config.yaml
head_dim: 64
lr_mult_o: 1.5
lr_head: 0.0221
warmup_steps: 200
decay_shape: "pow"
doc_mask: true
steps: 4975
Each number is 128 + 24 x the weight over its row's rms, rounded and kept within 0 to 255. Layers, rows and columns count from 0. Numbers have three digits each. The size before them is the row's rms in percent of the matrix's.

# up: layer 8 MLP up, 512x256, rms 0.0977, rows 503-511, columns 192-255
# down: layer 8 MLP down (transposed), 512x256, rms 0.0798, rows 503-511, columns 192-255
# gate: layer 8 MLP gate, 512x256, rms 0.0936, rows 504-511, columns 192-255
up503 095:157111090162123101077078132131095136136156100142093130139120095086088106128128147143125150164114137100107109143107187108093151132175152183128115141123143111157136135154146140133152114148106132
down503 093:129071099153160108134078107103115147147105106115129122137112142151136133152131125121140138108179101102094164167139119132119114131117149096142171145147137136130110108167107105109098128103108174
gate504 100:110070126139094125130173129138130132160110145142115066146166119146103142100114138142126134151149125158091153150155119142157134104147116113154133069142145129151163124118131131130112146150131139
up504 101:147098098095124131148155133128121134148120167168083149125122121175132102131130184135159115098098101121128104114113096152124124137108111097138131125123097109165178100143147118118145091132136135
down504 098:104073116115112113169150118144146110103139110185114059117113111119092123149138143100105106110141115093137117071127141123123141130081103148166138144145151138121114127148104060158119116176109186
gate505 099:111100134112129169176120125113103103154112126139113136134114122107166121140122131141104126113147162111165122134164134102147132101095155113144118120135087101158151112147120118159135149136093133
up505 099:128120106102107121137130129116103141184102101138106098093087133112101145145089135131093143109159134159130154136114108093107091125132109156157144115139113108163148126092127135135144107142093099
down505 104:108143122123101163109124133142172163161123153144126157118192142149091140111146150150128152177151159134142118110137151115143125112159102167114141093170119132115111159137109122129108073102171112
gate506 100:137167159138140128090137130122093121119114131112112118095111154142129144103061136109136085132141145102121151128120117129132128094128128119120123124123125129114099123136109112100132134100094099
up506 095:129135130097100128112086117101104131177132128133105145104142170113149115101134138113110134105097118124103095130125092085035143141141162104123150118092119168142105119177112114174109125105104093
down506 098:116153102133138161134157140122148132127096130141111118104118125141116116147137096109137116122057107169178114126128107098102091139149112130145145088129178133166134119143076117141162116111159127
gate507 097:134115147154120126122128146185120147155117170140122117134106147133141130099134102146149098154121128122163139154164155151116095158175117171158130135118125135095143155144167154129114134130139122
up507 106:183121131111116121130146147108132047112120125146133151118135123169139126165118154127127117125102167094095130168101119090125157123129087126138125111109081116151110139105119093089121168122151092
down507 100:083138118114101136125153107140132127107140136107149099122157139108149115098116133125115097168145067150116143173106122161119091121112138155144144112104130111123132130091105152145121147116169138
gate508 096:092125155145141155148159107165106117085114121093125136116104061123111123121087127161152137096127136139094109155161129157104140161126169133130133144130127113123102133110150117133096090149085160
up508 094:160142138118065085155112097138093119144090122133118151090139137118124160142117121095142141130116152062119099139121184168131095097105127108095138113127143138112147132126120111133119133142092120
down508 099:153130123170072083119162127065118153107112113120104105121127155134129116139143159113159143145128127136138126152091169130092152116164150140095143137127140099151144123144130107103139100111123113
gate509 104:140131144169157125126138182129121079156131111091120113097140114139120120149141141162137154112123135131165145095113140144165115157151130142146138126103100113123161173142136148174099157102159140
up509 093:117158159147125098092178163105147111147116127117176101109072153129105135125105137140145147137159121136146153142146158097124124127096162118103140117117072097119132125157120126111132172102140109
down509 103:160117119101156164107109105095146158124122105138127134112135161142151105145150144095127135114117092119133150127153128143127124178133129145123112167149129139128139139164098130132135183122119137
gate510 099:146107140125114112168127086181148129125141146148119117145149150104123156117111147094152120095116104135124142120150122144103124132143169140085141125120140093147089106145154134155133171156135139
up510 107:139120144168113096111118130086133130111113112130132165135086142133112110132137158156155125085134089129156162154129170062151104120117121099141121084109128120111136151129135147122103159122154104
down510 105:126085149146155135125171093125132114116113142131110134071083116119109154174125104110148074151100148117158138120119131143137104162113107182122121129113171143101137157120104070124125128123136153
gate511 104:181081148158137129142145133145159159109140124080099116124163157136123102151123119155125144129117103177144141102158103093110149161132178148093135109144157130144179085148109103150130129102158155
up511 104:127126126150155095132132149132096140123111127161136115111116169104174127166169139137103139087124130143132121132105125141170103133139151154130105062103147092141154139153100136093135100123145096
down511 100:133184130137144168116130158115131118138107112117066135138070159137106129102115106088124137123119139119071158150118053096085113135107119106131112126124112116135096153160114115184161137169147087